config.toml
num_attention_heads = 4
num_key_value_heads = 2
positions = "learned"
qk_norm = false
parallel_block = false
init = "normal"
learning_rate = 0.00718
lr_mult_down = 1.5
beta1 = 0.9
lr_head = 0.00543
max_seq_len = 512
max_steps = 10044
Each number is 200 + 40 x the weight over its row's rms, rounded and kept within 0 to 999. Layers, rows and columns count from 0. The size before them is the row's rms in percent of the matrix's.

# layer 6 MLP up, 512x128, rms 0.0981, rows 483-510, columns 0-127
105,238,174,178,182,187,169,248,209,153,192,166,113,245,201,227,270,145,279,176,236,148,174,186,172,189,222,202,238,147,241,107,164,218,185,141,203,197,133,230,237,226,244,212,144,188,183,182,243,172,161,263,245,256,214,191,187,214,220,195,238,213,211,249,184,201,234,151,249,254,176,155,237,165,199,173,144,215,222,242,188,208,167,300,257,248,174,221,158,157,187,203,258,133,116,216,196,222,156,164,171,191,227,259,200,175,222,203,174,221,165,174,138,184,221,145,227,224,101,214,258,269,253,229,145,213,282,214,200
098,199,145,227,172,166,247,218,154,214,199,155,237,227,133,199,147,232,287,216,193,138,185,204,219,148,169,204,185,234,221,203,224,170,129,185,202,139,254,185,213,221,288,196,190,261,196,176,163,200,210,202,208,247,214,144,201,128,166,198,209,301,138,165,261,210,166,252,179,154,227,174,242,168,194,293,277,266,177,219,180,194,175,173,258,198,227,185,277,155,241,197,115,203,167,213,176,160,227,149,126,165,193,151,188,192,184,221,176,197,230,167,281,198,290,194,211,168,259,219,248,173,208,251,165,240,176,150,237
109,195,186,200,223,263,128,207,136,229,196,220,140,184,142,265,224,178,183,186,221,155,179,189,189,135,239,166,272,139,94,199,186,171,212,217,217,135,205,234,192,190,253,173,181,241,204,193,92,163,231,237,234,135,170,197,153,243,262,161,169,162,205,262,185,162,218,201,242,277,207,172,130,228,239,186,164,174,240,158,209,203,180,173,219,142,196,229,168,179,297,112,222,170,271,238,252,175,169,203,190,208,219,229,209,223,168,224,213,208,146,214,224,200,271,221,251,187,182,246,186,240,189,253,262,167,221,287,179
092,265,222,158,200,213,204,223,275,183,223,210,256,126,157,175,219,240,159,179,191,270,148,236,219,225,183,195,208,135,208,189,269,160,189,170,230,198,209,205,187,125,135,220,147,153,182,228,188,196,202,207,204,270,171,190,190,163,247,228,192,197,164,216,221,244,258,157,190,170,154,214,88,178,154,253,251,213,192,198,215,166,176,224,208,168,116,137,207,234,264,140,237,198,197,183,209,260,171,176,155,230,305,235,274,225,215,257,196,225,144,160,205,257,228,289,147,203,235,251,172,171,227,204,137,126,241,197,182
108,241,161,201,227,180,162,147,266,222,203,178,255,252,208,124,219,239,205,236,142,190,231,189,259,269,198,216,247,179,116,219,221,161,178,148,211,210,222,196,222,241,225,195,128,291,221,236,137,222,96,229,163,195,225,220,214,175,204,252,211,211,198,234,157,235,164,183,185,145,189,227,152,286,179,161,151,258,218,224,222,176,200,232,199,203,228,138,173,231,192,142,229,196,181,191,255,211,215,172,186,217,86,154,164,219,155,196,192,232,106,158,249,201,210,196,199,237,147,211,302,209,159,168,194,161,198,186,291
107,127,172,181,168,202,208,198,157,305,197,244,198,156,255,211,182,167,195,268,202,205,242,151,232,193,225,158,225,143,271,257,201,124,167,270,131,199,238,201,227,212,189,215,187,171,248,213,182,184,218,170,223,216,217,175,154,137,210,175,185,199,162,262,237,127,176,178,195,187,209,283,183,222,165,252,230,157,291,146,183,248,223,203,168,152,279,224,185,194,221,218,165,181,258,216,244,168,126,96,247,171,188,194,153,159,151,251,261,245,249,253,167,177,181,157,257,214,236,215,230,187,237,182,212,177,200,181,131
094,165,195,209,210,135,264,159,213,187,224,248,147,225,209,208,165,212,149,226,182,212,231,227,259,128,246,195,265,289,252,196,183,227,151,174,180,170,215,152,166,221,213,203,193,201,240,219,175,177,219,167,164,188,217,151,286,302,229,150,197,224,194,293,169,231,213,150,154,220,201,151,234,244,238,196,165,196,177,177,180,234,195,185,209,145,221,158,172,175,244,176,238,123,225,157,225,247,162,180,190,195,232,135,145,219,216,179,188,254,99,147,281,222,155,255,218,150,143,161,263,133,214,237,173,241,236,267,197
103,165,223,173,241,237,255,157,257,261,248,193,176,179,232,174,236,214,228,211,220,205,151,157,227,215,232,207,177,229,181,166,182,156,172,188,115,233,199,222,186,251,223,284,198,248,176,146,204,154,181,239,192,180,151,249,190,211,208,143,212,147,163,194,218,123,151,219,253,184,223,155,257,162,215,190,172,190,210,233,206,186,165,179,243,239,206,208,194,235,157,155,230,230,230,247,177,259,209,183,278,209,205,131,184,200,196,304,160,298,135,185,209,181,196,121,247,256,145,262,198,111,177,146,198,85,227,165,195
085,181,122,192,124,206,203,134,252,153,179,231,222,197,179,239,196,192,219,125,131,253,192,295,236,154,150,106,216,224,182,151,243,207,213,261,188,131,167,174,192,230,199,149,204,201,238,158,217,175,202,232,168,257,279,173,208,240,255,188,185,185,237,213,200,197,239,260,182,175,185,191,188,173,120,243,248,203,255,233,191,108,249,275,164,194,185,252,224,141,251,241,240,156,284,297,219,193,187,236,205,144,176,185,243,180,241,229,217,215,185,259,182,165,190,201,223,203,157,173,198,214,201,208,150,155,143,214,188
107,243,183,209,239,182,99,195,172,166,152,219,220,203,153,178,241,258,240,174,220,198,193,168,190,155,257,106,197,283,177,225,251,217,230,238,261,195,213,210,175,239,193,199,265,219,213,193,230,287,135,141,189,202,191,160,193,234,217,105,133,203,225,157,167,163,277,208,200,165,235,201,214,234,157,214,165,204,119,179,197,230,244,209,230,211,181,210,185,231,296,214,200,164,193,174,156,221,192,218,164,186,246,218,129,187,262,139,208,206,163,295,224,253,174,245,195,135,140,218,173,252,176,214,163,281,154,190,157
103,181,158,204,167,246,226,258,214,168,225,246,240,133,262,269,222,194,225,195,205,186,196,156,253,211,116,137,266,183,235,238,198,237,162,257,240,207,129,199,189,235,159,163,189,222,199,220,233,167,214,256,151,123,173,160,237,191,234,266,260,155,152,154,235,158,232,143,273,209,194,186,163,190,157,215,179,172,179,222,128,248,200,238,236,223,148,173,231,209,152,131,155,199,198,219,223,158,178,192,171,163,162,117,177,149,254,193,151,202,225,211,250,196,229,227,263,199,187,259,275,270,240,217,255,149,134,199,176
100,143,182,133,92,198,232,223,146,192,158,175,196,215,219,158,228,153,151,228,160,217,186,211,243,224,152,184,191,281,212,154,227,294,216,144,225,141,189,179,216,211,125,209,162,187,230,183,171,194,147,264,273,204,142,216,198,192,221,142,226,264,255,238,223,213,152,243,275,173,231,174,233,184,93,177,212,242,220,248,238,193,210,249,144,139,149,188,173,196,225,193,251,236,180,190,252,195,134,177,235,178,235,150,262,210,147,210,211,273,152,236,232,243,167,182,243,219,188,202,199,253,244,152,175,249,217,231,192
094,171,155,261,247,125,235,202,255,217,214,185,185,187,189,197,201,217,242,194,264,192,283,219,167,134,230,227,204,252,245,221,183,230,190,124,193,117,191,223,189,270,204,155,204,184,204,285,208,231,233,158,195,201,212,224,116,219,221,210,254,217,218,166,183,235,215,170,166,273,173,176,120,208,124,213,183,169,234,207,73,172,215,235,190,123,181,169,243,127,206,145,212,134,267,203,170,178,207,199,261,230,297,175,183,232,168,196,170,210,153,132,213,205,254,179,254,242,171,232,197,198,168,227,205,188,213,205,139
104,204,197,237,109,145,191,203,214,171,149,217,230,166,258,156,201,219,192,243,230,178,176,144,185,196,175,182,180,206,187,137,214,191,146,185,181,193,163,166,240,140,223,237,192,188,277,217,230,251,115,240,220,232,174,260,220,200,167,237,249,230,188,178,166,304,187,216,272,145,164,236,122,174,192,200,233,298,258,207,225,177,236,268,173,138,168,200,135,200,165,201,163,192,271,188,296,258,179,173,200,160,224,227,229,182,195,221,228,240,180,227,182,230,182,207,113,224,243,115,170,151,205,217,131,204,212,262,227
105,162,163,90,223,196,136,180,179,169,177,195,179,144,257,208,194,171,159,297,251,188,228,255,186,151,187,201,198,206,194,193,174,148,200,194,270,240,240,183,193,205,216,219,217,196,258,161,189,123,177,192,218,263,172,174,195,174,185,269,210,241,237,243,206,260,256,189,232,130,171,192,211,182,247,251,150,187,263,219,214,240,257,229,182,290,126,224,218,197,199,158,208,217,245,137,181,207,265,259,186,155,226,159,204,182,147,138,206,192,275,151,175,158,199,239,204,146,230,166,212,262,255,114,153,187,193,172,267
113,263,208,151,240,220,221,222,284,268,148,110,252,242,206,188,217,170,152,233,162,203,212,221,241,143,107,231,210,227,153,188,163,144,158,164,161,233,187,261,190,213,215,289,184,250,239,241,162,158,172,195,229,198,185,125,211,180,235,155,247,209,185,203,257,198,172,186,246,186,134,228,163,181,139,207,276,198,259,277,183,248,210,237,201,178,169,185,186,242,187,242,215,209,156,222,228,197,221,210,229,201,242,123,174,215,170,281,222,225,127,219,171,217,224,116,178,217,129,158,165,205,220,232,232,116,230,171,201
102,190,182,164,195,228,281,272,173,174,222,202,189,195,204,247,246,173,198,204,176,248,157,133,145,161,212,144,160,175,213,245,185,267,200,220,172,164,243,199,256,216,215,167,166,246,178,241,302,192,258,170,162,237,169,239,230,150,149,147,177,164,154,254,207,168,120,178,177,226,195,220,183,146,179,206,239,222,163,238,198,159,202,198,208,203,195,184,223,267,261,270,129,207,206,168,219,223,239,241,200,151,103,203,224,144,284,236,242,181,120,198,207,295,110,168,152,229,200,183,197,207,238,222,161,233,254,180,169
120,173,246,276,207,240,175,227,267,158,206,146,254,143,229,151,224,216,197,228,155,241,155,191,162,133,247,229,183,145,154,222,203,178,193,202,198,242,189,222,193,232,202,224,138,224,201,187,234,149,184,287,236,173,163,115,187,116,198,193,162,244,186,159,230,258,215,137,235,247,227,184,156,203,185,279,245,190,182,209,151,167,258,256,255,170,134,233,158,230,180,194,245,180,278,199,285,165,176,208,219,161,200,228,132,195,117,223,195,195,166,233,201,271,308,174,176,192,226,145,211,209,175,186,180,235,222,237,167
087,263,130,203,204,229,182,278,121,263,203,222,188,229,234,202,193,198,229,185,223,135,193,225,234,220,247,199,259,179,179,251,184,288,145,184,194,231,156,167,138,210,127,171,187,147,239,213,274,207,128,206,196,213,140,170,143,229,152,234,187,140,230,221,198,245,167,288,185,230,198,165,172,186,281,229,132,251,219,191,152,247,176,172,224,234,208,258,139,236,190,144,223,202,184,183,214,168,135,232,243,196,231,134,160,105,231,167,214,229,224,175,182,248,176,237,189,169,214,137,195,138,230,205,203,216,263,152,238
105,223,199,219,155,277,205,181,207,205,231,266,299,95,228,189,249,191,184,192,158,280,188,133,150,257,147,204,179,188,272,267,178,302,124,165,155,195,163,176,213,180,221,285,172,259,178,196,196,171,186,204,176,202,221,156,168,267,198,178,241,245,176,115,146,207,199,219,219,186,258,203,250,228,164,186,225,170,198,176,215,133,273,229,177,209,195,136,190,150,230,214,201,175,192,216,205,166,222,159,200,206,170,191,205,201,107,129,178,229,137,178,242,181,239,177,257,254,131,206,225,217,201,217,222,193,243,225,183
098,231,166,214,209,269,163,241,167,256,205,144,219,208,124,211,152,180,198,270,181,235,229,230,249,158,158,239,209,158,150,180,228,106,205,140,162,211,148,173,178,178,206,158,103,248,206,188,192,159,220,211,179,233,242,204,143,237,244,229,244,228,213,268,276,274,291,171,173,215,132,123,221,177,290,191,167,136,147,209,146,223,237,259,217,189,226,224,238,232,180,206,180,166,130,235,248,166,191,214,135,166,175,217,153,233,177,256,164,221,194,251,205,211,235,166,186,190,176,192,251,214,194,200,163,215,231,232,256
109,166,239,314,240,244,197,222,196,233,186,191,215,217,195,233,213,227,162,199,225,186,255,191,191,253,173,171,171,123,200,148,231,246,235,209,246,214,164,112,181,212,196,214,209,180,156,170,296,233,235,168,169,172,169,239,236,139,152,226,248,152,225,167,197,165,240,250,177,182,154,205,130,145,183,205,220,199,131,142,257,225,203,156,210,228,220,248,248,264,232,172,212,144,229,158,238,197,237,225,221,162,210,182,164,257,234,157,246,183,102,138,164,137,200,153,300,159,191,193,217,174,199,226,151,291,236,203,176
100,183,169,107,255,171,182,223,218,173,147,187,221,161,175,216,172,226,95,174,162,229,122,213,187,186,264,229,192,148,192,254,217,199,201,218,164,214,263,177,244,208,267,184,233,146,222,217,250,221,207,144,134,142,199,189,189,204,254,200,217,193,238,159,112,256,210,186,253,189,113,253,179,147,218,214,257,210,142,182,181,193,153,137,210,223,213,225,187,182,250,230,218,250,255,241,141,210,225,221,289,236,191,165,202,210,251,184,120,181,173,262,177,203,281,179,193,199,210,204,160,211,212,146,166,130,252,277,218
091,235,189,239,205,182,193,222,150,244,238,186,239,140,230,177,190,247,149,170,183,216,141,158,175,181,284,252,190,183,212,146,207,195,143,167,144,214,215,191,192,202,215,222,156,193,166,229,211,151,215,227,199,206,123,176,152,242,208,168,143,227,222,247,212,284,179,186,168,156,63,201,162,194,149,137,263,269,253,190,234,258,268,176,293,217,233,243,133,183,176,229,241,219,189,151,263,163,171,126,187,154,170,166,179,174,184,220,198,197,164,241,166,251,243,214,238,270,253,213,148,198,284,207,177,183,213,205,207
100,263,168,228,133,173,265,161,296,183,180,253,254,109,217,251,256,216,157,220,211,208,213,178,180,209,179,238,181,191,183,217,205,211,194,215,161,193,200,237,197,226,220,177,165,232,200,178,213,196,132,227,182,183,204,242,177,258,153,197,157,219,83,210,148,192,175,165,237,264,216,216,176,236,119,188,250,214,242,180,194,121,73,215,184,221,220,176,270,179,223,123,167,236,220,245,204,204,281,227,157,142,253,214,246,183,246,190,241,169,200,122,228,163,174,248,239,180,186,207,188,133,179,282,221,215,195,194,176
096,148,244,178,170,186,244,227,152,192,213,212,251,196,235,166,308,202,233,190,133,221,199,231,140,162,250,231,189,221,183,212,210,184,172,170,218,251,243,207,223,238,138,152,248,137,135,178,324,221,180,158,204,161,154,172,226,188,227,175,174,163,189,183,157,159,213,186,162,215,144,158,220,134,207,216,213,130,184,251,206,198,194,250,196,223,263,245,222,206,164,197,263,226,172,202,217,295,259,119,155,198,201,156,165,225,197,152,254,213,175,170,196,146,186,105,273,219,274,226,254,237,170,241,160,162,214,235,212
094,223,206,213,198,230,233,270,238,221,158,232,248,101,170,245,174,220,166,162,147,238,230,124,158,225,253,202,165,164,197,193,219,222,230,139,148,173,288,226,171,220,207,190,238,217,232,158,189,217,193,164,206,259,227,202,169,137,189,184,147,170,257,186,142,207,141,174,211,179,159,185,227,208,196,252,213,210,208,202,99,127,190,243,250,164,239,175,199,181,204,199,170,181,226,150,236,211,164,147,235,207,222,267,107,262,141,164,173,245,117,204,134,236,234,199,190,229,299,247,231,238,192,194,142,276,221,222,218
094,247,192,166,201,256,161,187,216,237,202,204,230,171,164,203,212,145,264,211,188,231,139,253,110,113,226,169,261,202,217,241,239,185,83,139,201,284,110,153,203,226,214,213,155,234,114,196,185,155,167,200,199,216,192,172,194,186,194,226,149,113,179,190,223,221,217,204,185,160,189,192,173,221,271,202,209,204,242,188,192,203,154,293,248,282,186,159,199,175,233,228,212,285,238,178,208,218,211,242,252,223,172,200,212,256,169,122,168,145,206,172,155,275,220,181,227,215,187,262,261,185,232,187,239,165,170,196,228
# layer 6 MLP down (transposed), 512x128, rms 0.0333, rows 483-509, columns 0-127
094,209,206,269,241,110,253,185,179,216,243,253,196,198,210,213,203,235,184,159,221,205,138,277,193,250,276,173,147,174,145,159,201,194,237,208,266,198,238,207,184,94,272,201,179,218,231,117,223,193,141,224,200,221,211,209,188,191,195,209,224,199,161,247,148,253,182,148,154,230,229,226,167,219,270,141,244,172,177,230,223,226,111,131,178,156,244,241,254,185,221,236,144,120,259,262,149,201,214,252,231,179,207,224,233,177,207,207,228,179,178,212,206,205,192,112,179,183,225,120,168,235,173,150,173,232,170,219,136
103,168,242,198,199,186,184,98,219,124,169,209,149,212,192,178,212,294,174,171,213,241,160,230,234,201,251,242,166,289,157,161,179,196,249,238,222,189,220,154,189,206,219,197,249,136,210,206,208,261,193,180,139,205,214,146,178,323,211,193,163,166,255,183,207,219,192,232,210,134,276,166,146,246,254,219,165,193,230,232,253,221,209,145,149,175,174,259,203,272,181,186,152,206,181,216,117,256,170,183,245,177,191,192,193,200,254,156,179,194,212,223,202,221,148,214,127,150,130,184,188,151,272,150,186,240,236,263,216
113,181,273,199,211,260,178,260,204,267,234,255,160,157,182,167,204,174,149,223,246,167,150,207,198,176,204,266,173,99,196,160,230,235,168,246,161,118,121,154,167,140,220,244,225,197,235,130,151,206,228,233,244,175,209,228,239,167,185,227,257,140,169,188,226,181,213,179,231,166,241,180,177,279,169,289,166,180,137,149,231,178,219,169,163,214,245,236,188,204,163,220,184,219,214,236,138,151,156,202,202,215,145,227,211,266,227,232,286,215,209,115,209,148,266,212,253,201,212,182,193,198,247,241,237,167,143,228,214
096,186,244,184,207,131,163,156,186,216,250,220,208,157,152,251,185,274,214,149,186,189,170,183,214,210,197,280,136,220,186,239,117,218,167,211,165,221,214,197,145,127,192,174,149,198,176,215,182,184,159,168,252,207,193,260,182,247,159,149,173,169,197,274,133,240,184,163,132,125,204,203,180,174,199,163,177,228,170,218,212,231,165,222,187,236,181,248,213,182,241,241,235,171,310,230,229,154,298,253,180,226,193,224,163,162,187,202,215,231,175,175,236,219,130,266,153,260,265,235,210,204,206,174,242,309,264,212,152
099,232,169,173,185,173,237,189,281,201,209,172,227,236,229,253,172,246,204,173,151,222,131,243,144,139,197,234,252,124,171,295,252,225,230,209,220,215,252,142,272,160,156,183,162,195,136,284,230,220,116,183,114,138,213,216,222,209,213,170,214,227,198,182,178,259,277,144,194,171,194,208,212,200,214,198,148,222,190,215,192,201,193,178,203,204,153,210,136,229,183,137,227,186,204,273,171,196,175,212,116,152,211,169,212,192,161,176,193,194,242,277,277,176,217,179,229,163,131,275,227,173,172,263,190,253,173,150,230
102,187,192,237,240,285,180,180,173,194,233,151,220,181,175,194,231,245,232,159,193,150,202,174,85,190,244,240,209,189,205,216,255,256,266,193,235,217,236,191,225,211,228,188,186,81,171,183,163,259,195,209,239,261,253,217,133,197,256,204,185,185,233,161,236,196,184,171,220,180,192,214,182,179,243,137,154,179,262,178,156,215,215,223,165,252,158,190,102,186,219,167,322,215,195,226,140,228,157,175,251,164,193,189,213,168,214,216,112,177,159,184,94,185,201,185,237,165,145,244,173,235,213,193,271,226,185,254,162
095,233,226,192,241,190,106,201,278,201,194,215,276,278,173,147,237,213,178,200,182,155,161,163,104,228,194,234,151,89,146,205,252,197,252,231,217,165,220,219,229,173,174,194,189,203,182,240,251,180,170,139,203,198,283,186,114,171,169,180,197,202,198,130,222,249,182,294,174,225,179,283,241,208,219,242,172,170,232,212,143,225,203,147,225,216,127,242,172,215,169,175,206,201,208,177,243,136,187,210,219,232,130,207,273,168,197,200,222,141,221,214,216,199,270,193,259,213,218,140,168,251,185,165,191,178,188,170,140
104,158,233,285,182,251,192,196,145,214,248,264,199,207,137,155,188,195,221,179,239,227,270,258,188,260,240,211,183,177,132,185,229,148,182,157,237,219,143,243,217,203,189,193,215,120,237,200,179,114,213,155,161,222,169,252,184,162,208,243,240,210,81,267,148,144,253,206,221,190,206,173,135,187,154,193,201,251,264,198,178,188,211,166,308,156,260,242,302,204,214,183,244,185,196,199,205,207,192,242,256,219,185,191,126,225,234,168,159,125,178,147,204,219,202,195,175,218,240,144,232,178,175,233,208,201,200,202,158
088,213,246,187,265,151,196,125,161,212,181,191,165,165,209,199,149,168,270,212,189,98,149,238,212,161,223,215,264,211,251,175,168,256,300,197,203,276,222,218,134,179,237,226,201,214,151,164,201,245,240,143,313,214,195,189,217,188,222,185,146,212,210,246,242,191,153,207,289,215,141,142,189,244,242,152,215,208,194,203,161,216,223,171,166,224,183,155,226,217,237,163,217,203,250,210,189,236,191,136,187,243,178,158,211,201,192,168,154,156,180,179,173,212,197,100,165,277,273,222,198,195,163,267,209,230,246,133,247
102,170,217,126,215,133,248,285,271,196,188,155,218,203,238,216,217,144,181,248,112,211,187,195,222,196,172,233,219,192,150,182,230,137,211,188,113,204,228,152,152,143,216,181,230,200,230,224,230,181,226,208,193,162,211,190,154,309,291,227,198,226,195,182,239,225,145,151,178,238,196,133,213,275,218,256,210,192,214,169,198,187,212,162,174,154,140,168,255,223,167,216,193,197,207,220,127,161,184,194,211,198,228,156,197,289,170,217,249,200,152,222,177,172,259,267,162,204,172,259,276,236,290,156,135,167,213,159,202
097,254,213,181,189,191,226,173,177,206,211,177,249,223,291,168,184,162,138,222,231,196,219,207,222,173,226,208,228,184,238,163,314,194,87,220,233,143,251,112,180,237,197,250,156,235,267,153,210,228,213,190,122,135,261,240,237,200,265,168,249,143,167,187,182,186,213,141,190,181,257,175,152,204,202,205,158,196,187,221,265,258,245,218,203,246,150,174,185,202,232,268,151,199,149,218,188,248,190,159,246,213,137,190,170,211,186,204,238,233,213,197,244,201,128,219,229,191,265,176,204,91,174,204,181,177,172,256,148
098,262,98,178,195,222,224,181,100,173,124,211,174,193,216,274,211,234,179,193,175,190,173,234,264,216,174,259,146,212,145,201,253,177,201,200,205,254,108,118,195,163,196,157,163,144,178,170,251,199,185,221,214,207,184,223,210,214,230,173,228,195,218,218,203,192,210,252,152,181,143,217,151,253,208,206,211,212,195,211,236,250,221,209,172,226,241,246,183,205,191,245,280,138,207,190,190,87,228,186,215,223,247,193,286,238,281,203,208,144,235,240,201,160,239,232,158,230,156,168,260,203,211,241,199,284,116,145,218
094,230,190,147,127,247,153,197,145,166,197,192,239,199,123,135,161,224,216,183,226,203,198,180,223,147,192,142,223,263,203,229,154,222,178,216,237,222,210,186,257,127,242,230,249,235,232,187,196,136,230,253,159,159,236,237,192,244,233,214,172,254,228,198,225,243,175,191,177,173,318,189,187,272,110,174,230,174,113,197,170,215,203,239,182,254,147,224,222,190,272,131,256,243,181,192,184,189,181,181,252,171,232,163,202,205,175,120,189,188,209,238,255,282,141,191,240,157,261,181,154,205,211,138,241,247,156,174,199
101,224,175,154,223,223,191,212,122,139,220,204,182,158,196,250,199,198,225,244,167,256,170,229,182,175,134,203,170,238,232,197,280,219,200,200,124,250,153,98,240,181,168,206,199,196,133,227,261,253,198,118,204,174,265,188,123,254,248,223,182,271,188,255,196,173,174,209,187,183,217,170,232,190,214,213,200,142,217,212,195,131,261,204,194,218,293,200,256,209,293,193,189,226,208,203,236,160,290,221,195,225,172,138,184,197,143,202,112,195,226,234,131,138,219,182,225,170,100,203,220,201,181,210,239,213,230,183,227
109,228,269,225,182,226,222,188,234,225,218,176,215,211,241,212,215,194,208,164,158,251,191,155,217,133,264,159,190,233,166,232,174,194,152,184,214,174,170,173,155,236,247,170,269,150,216,247,117,246,237,211,195,185,258,213,217,174,127,141,207,204,191,125,172,131,222,237,215,302,207,173,188,195,184,182,223,193,220,223,220,265,149,232,143,123,175,188,142,224,256,280,230,244,280,292,198,225,137,197,282,176,146,203,202,265,227,182,167,159,157,188,139,159,171,223,188,224,259,168,188,138,186,254,183,204,188,214,142
105,221,196,132,145,184,236,187,111,245,203,177,208,107,268,186,206,208,223,194,259,218,184,225,231,220,199,152,184,258,178,248,230,275,153,203,215,137,275,154,176,205,197,192,192,180,121,179,199,234,131,216,171,283,195,266,254,222,226,191,186,235,166,165,117,88,226,180,226,165,189,166,197,263,157,184,141,205,179,201,178,158,218,125,182,222,191,199,256,244,256,229,213,185,190,263,236,140,181,261,219,192,193,184,143,160,193,237,215,252,167,234,164,187,257,218,220,218,227,254,213,227,216,251,253,219,125,174,167
102,187,170,214,240,162,245,257,196,218,207,229,222,213,220,268,212,141,222,263,122,174,168,224,158,238,147,275,190,211,154,216,191,249,263,214,212,166,98,181,197,175,237,186,174,220,219,215,201,151,246,198,259,166,213,147,238,251,203,196,211,153,235,170,159,180,162,310,190,190,272,153,210,155,210,207,157,206,237,212,205,244,262,213,201,165,269,186,215,214,180,237,242,187,237,229,284,184,167,144,204,186,194,217,231,182,219,182,200,106,138,178,190,276,150,197,142,175,185,101,188,157,231,234,178,288,131,215,177
121,118,186,223,188,219,210,213,208,221,258,225,233,133,267,249,242,108,223,245,185,209,219,166,200,230,182,308,168,229,188,228,250,189,157,115,224,221,203,241,215,302,210,263,170,156,160,245,169,196,173,214,275,196,250,157,203,197,175,205,149,256,221,208,146,180,222,197,186,274,184,176,161,189,234,210,217,170,277,202,153,149,179,159,239,205,226,165,206,230,178,147,215,229,167,163,185,188,258,132,181,157,135,226,169,198,189,194,160,208,231,136,149,183,234,230,226,282,155,176,223,233,110,230,257,148,224,228,188
093,182,312,217,261,129,178,184,162,133,189,180,201,242,198,187,211,225,260,261,238,153,203,202,124,177,234,242,200,228,163,138,189,250,216,163,138,211,194,217,295,251,187,209,186,116,216,255,167,214,156,242,224,223,270,200,246,134,183,240,255,247,195,178,227,251,266,214,183,211,149,218,235,269,184,199,282,205,238,179,200,205,93,174,177,173,205,206,238,247,180,232,206,139,193,237,201,252,159,158,210,224,219,208,222,172,153,154,210,206,161,166,166,190,134,173,210,238,215,162,123,248,132,179,219,161,204,220,179
098,234,223,205,245,149,199,274,220,224,143,151,221,246,214,200,180,162,214,181,251,246,182,150,173,151,177,198,159,248,211,102,277,162,208,217,186,198,225,174,140,177,162,212,178,237,251,236,212,181,199,300,220,157,143,155,157,210,195,158,253,177,274,227,208,184,140,189,183,239,132,237,214,171,197,267,137,231,191,176,196,253,184,191,178,259,185,222,186,212,161,235,155,242,194,206,149,234,247,204,173,270,232,190,161,199,234,150,169,187,276,135,211,227,177,94,128,213,249,244,235,168,203,203,213,312,225,205,197
104,199,225,204,210,255,216,202,244,230,249,258,165,192,232,134,163,185,191,162,182,162,210,246,153,197,281,152,181,135,190,190,144,168,146,326,156,234,199,222,181,130,131,241,208,229,221,155,160,242,273,232,195,187,99,132,200,151,165,154,168,214,205,215,209,232,157,185,247,268,190,235,158,189,199,226,235,243,296,220,242,174,218,236,96,194,193,195,239,189,180,212,213,236,214,135,172,238,239,239,214,153,222,206,186,198,211,87,208,262,183,221,197,228,168,212,208,153,212,171,236,216,232,173,210,183,183,260,177
100,148,88,217,256,197,232,222,133,247,219,211,143,186,155,193,167,195,239,214,234,181,192,206,241,223,192,223,177,187,198,130,165,191,213,214,112,184,154,211,255,233,165,118,212,234,215,191,214,224,253,169,156,226,295,183,192,221,194,157,251,253,221,170,230,170,234,211,219,205,195,156,205,215,143,155,157,234,235,228,190,142,250,161,154,122,181,154,205,248,146,178,271,161,233,196,183,234,246,176,256,179,195,187,209,221,183,254,140,253,206,199,199,269,143,330,176,218,205,272,231,174,191,238,151,234,152,246,199
094,163,194,195,170,186,184,172,231,151,159,177,201,239,178,173,216,193,199,190,222,197,261,215,238,243,206,246,180,220,80,223,242,298,203,229,181,276,229,204,215,156,161,236,175,234,189,203,117,213,214,148,121,225,284,262,146,216,120,181,206,184,212,257,310,226,238,250,193,206,177,243,185,213,213,156,94,213,180,153,159,188,166,250,168,167,212,195,243,158,262,183,173,205,271,256,190,225,146,215,174,216,207,213,176,154,219,211,258,173,160,208,159,189,186,234,209,209,259,146,233,183,195,162,236,168,296,166,186
089,112,206,257,183,202,245,127,141,183,235,260,228,185,262,249,200,128,238,212,215,115,183,170,160,155,168,129,179,266,216,202,199,178,265,225,160,242,242,232,151,199,225,157,265,261,170,163,165,205,206,178,249,187,179,228,253,140,255,190,256,176,201,179,179,205,178,189,201,173,244,209,225,233,242,133,182,238,237,228,199,186,199,135,163,244,223,169,237,175,173,118,182,167,247,244,174,150,238,148,162,215,264,212,238,150,219,261,204,168,265,111,287,186,158,180,197,195,206,192,185,210,215,188,195,249,127,218,233
092,87,222,191,201,191,208,206,179,202,251,149,175,208,124,197,167,203,201,224,263,219,155,243,240,128,202,214,206,241,216,221,262,220,190,285,283,142,178,153,155,182,227,218,212,220,226,238,277,229,135,162,170,191,241,258,169,171,191,169,173,168,181,230,171,206,165,268,217,134,232,198,229,179,236,225,193,175,191,195,285,246,227,179,264,207,152,186,240,148,157,143,242,201,244,190,115,203,171,185,155,234,174,214,148,222,134,218,221,298,189,219,159,205,180,223,156,251,201,227,195,253,276,166,146,187,190,126,174
101,231,197,226,133,240,259,314,270,219,187,255,208,175,198,203,187,174,237,206,234,234,171,151,257,260,178,187,231,189,175,273,240,218,228,226,192,138,214,175,217,238,184,165,193,101,206,186,262,176,222,240,172,139,180,180,246,239,247,234,216,165,192,143,196,179,281,221,174,204,120,206,177,140,176,184,175,204,210,173,216,160,186,254,234,175,232,191,211,229,188,109,158,175,259,159,188,133,162,240,186,174,209,199,215,207,171,182,183,141,208,196,176,131,152,242,225,172,169,259,178,233,217,287,314,131,205,153,196
090,306,236,160,188,176,149,278,208,165,232,269,228,176,142,225,201,173,167,198,237,240,217,219,135,211,207,246,184,246,182,215,142,221,189,222,103,216,180,159,253,263,117,196,191,242,249,177,223,212,211,122,234,207,250,231,152,186,135,253,174,201,206,149,142,160,131,193,188,223,205,203,232,241,207,238,278,178,155,212,131,156,210,174,172,122,174,150,200,212,172,247,233,191,251,209,236,253,211,170,240,242,218,195,192,228,203,231,178,182,169,220,183,209,237,231,177,191,199,235,149,237,163,157,66,251,197,205,244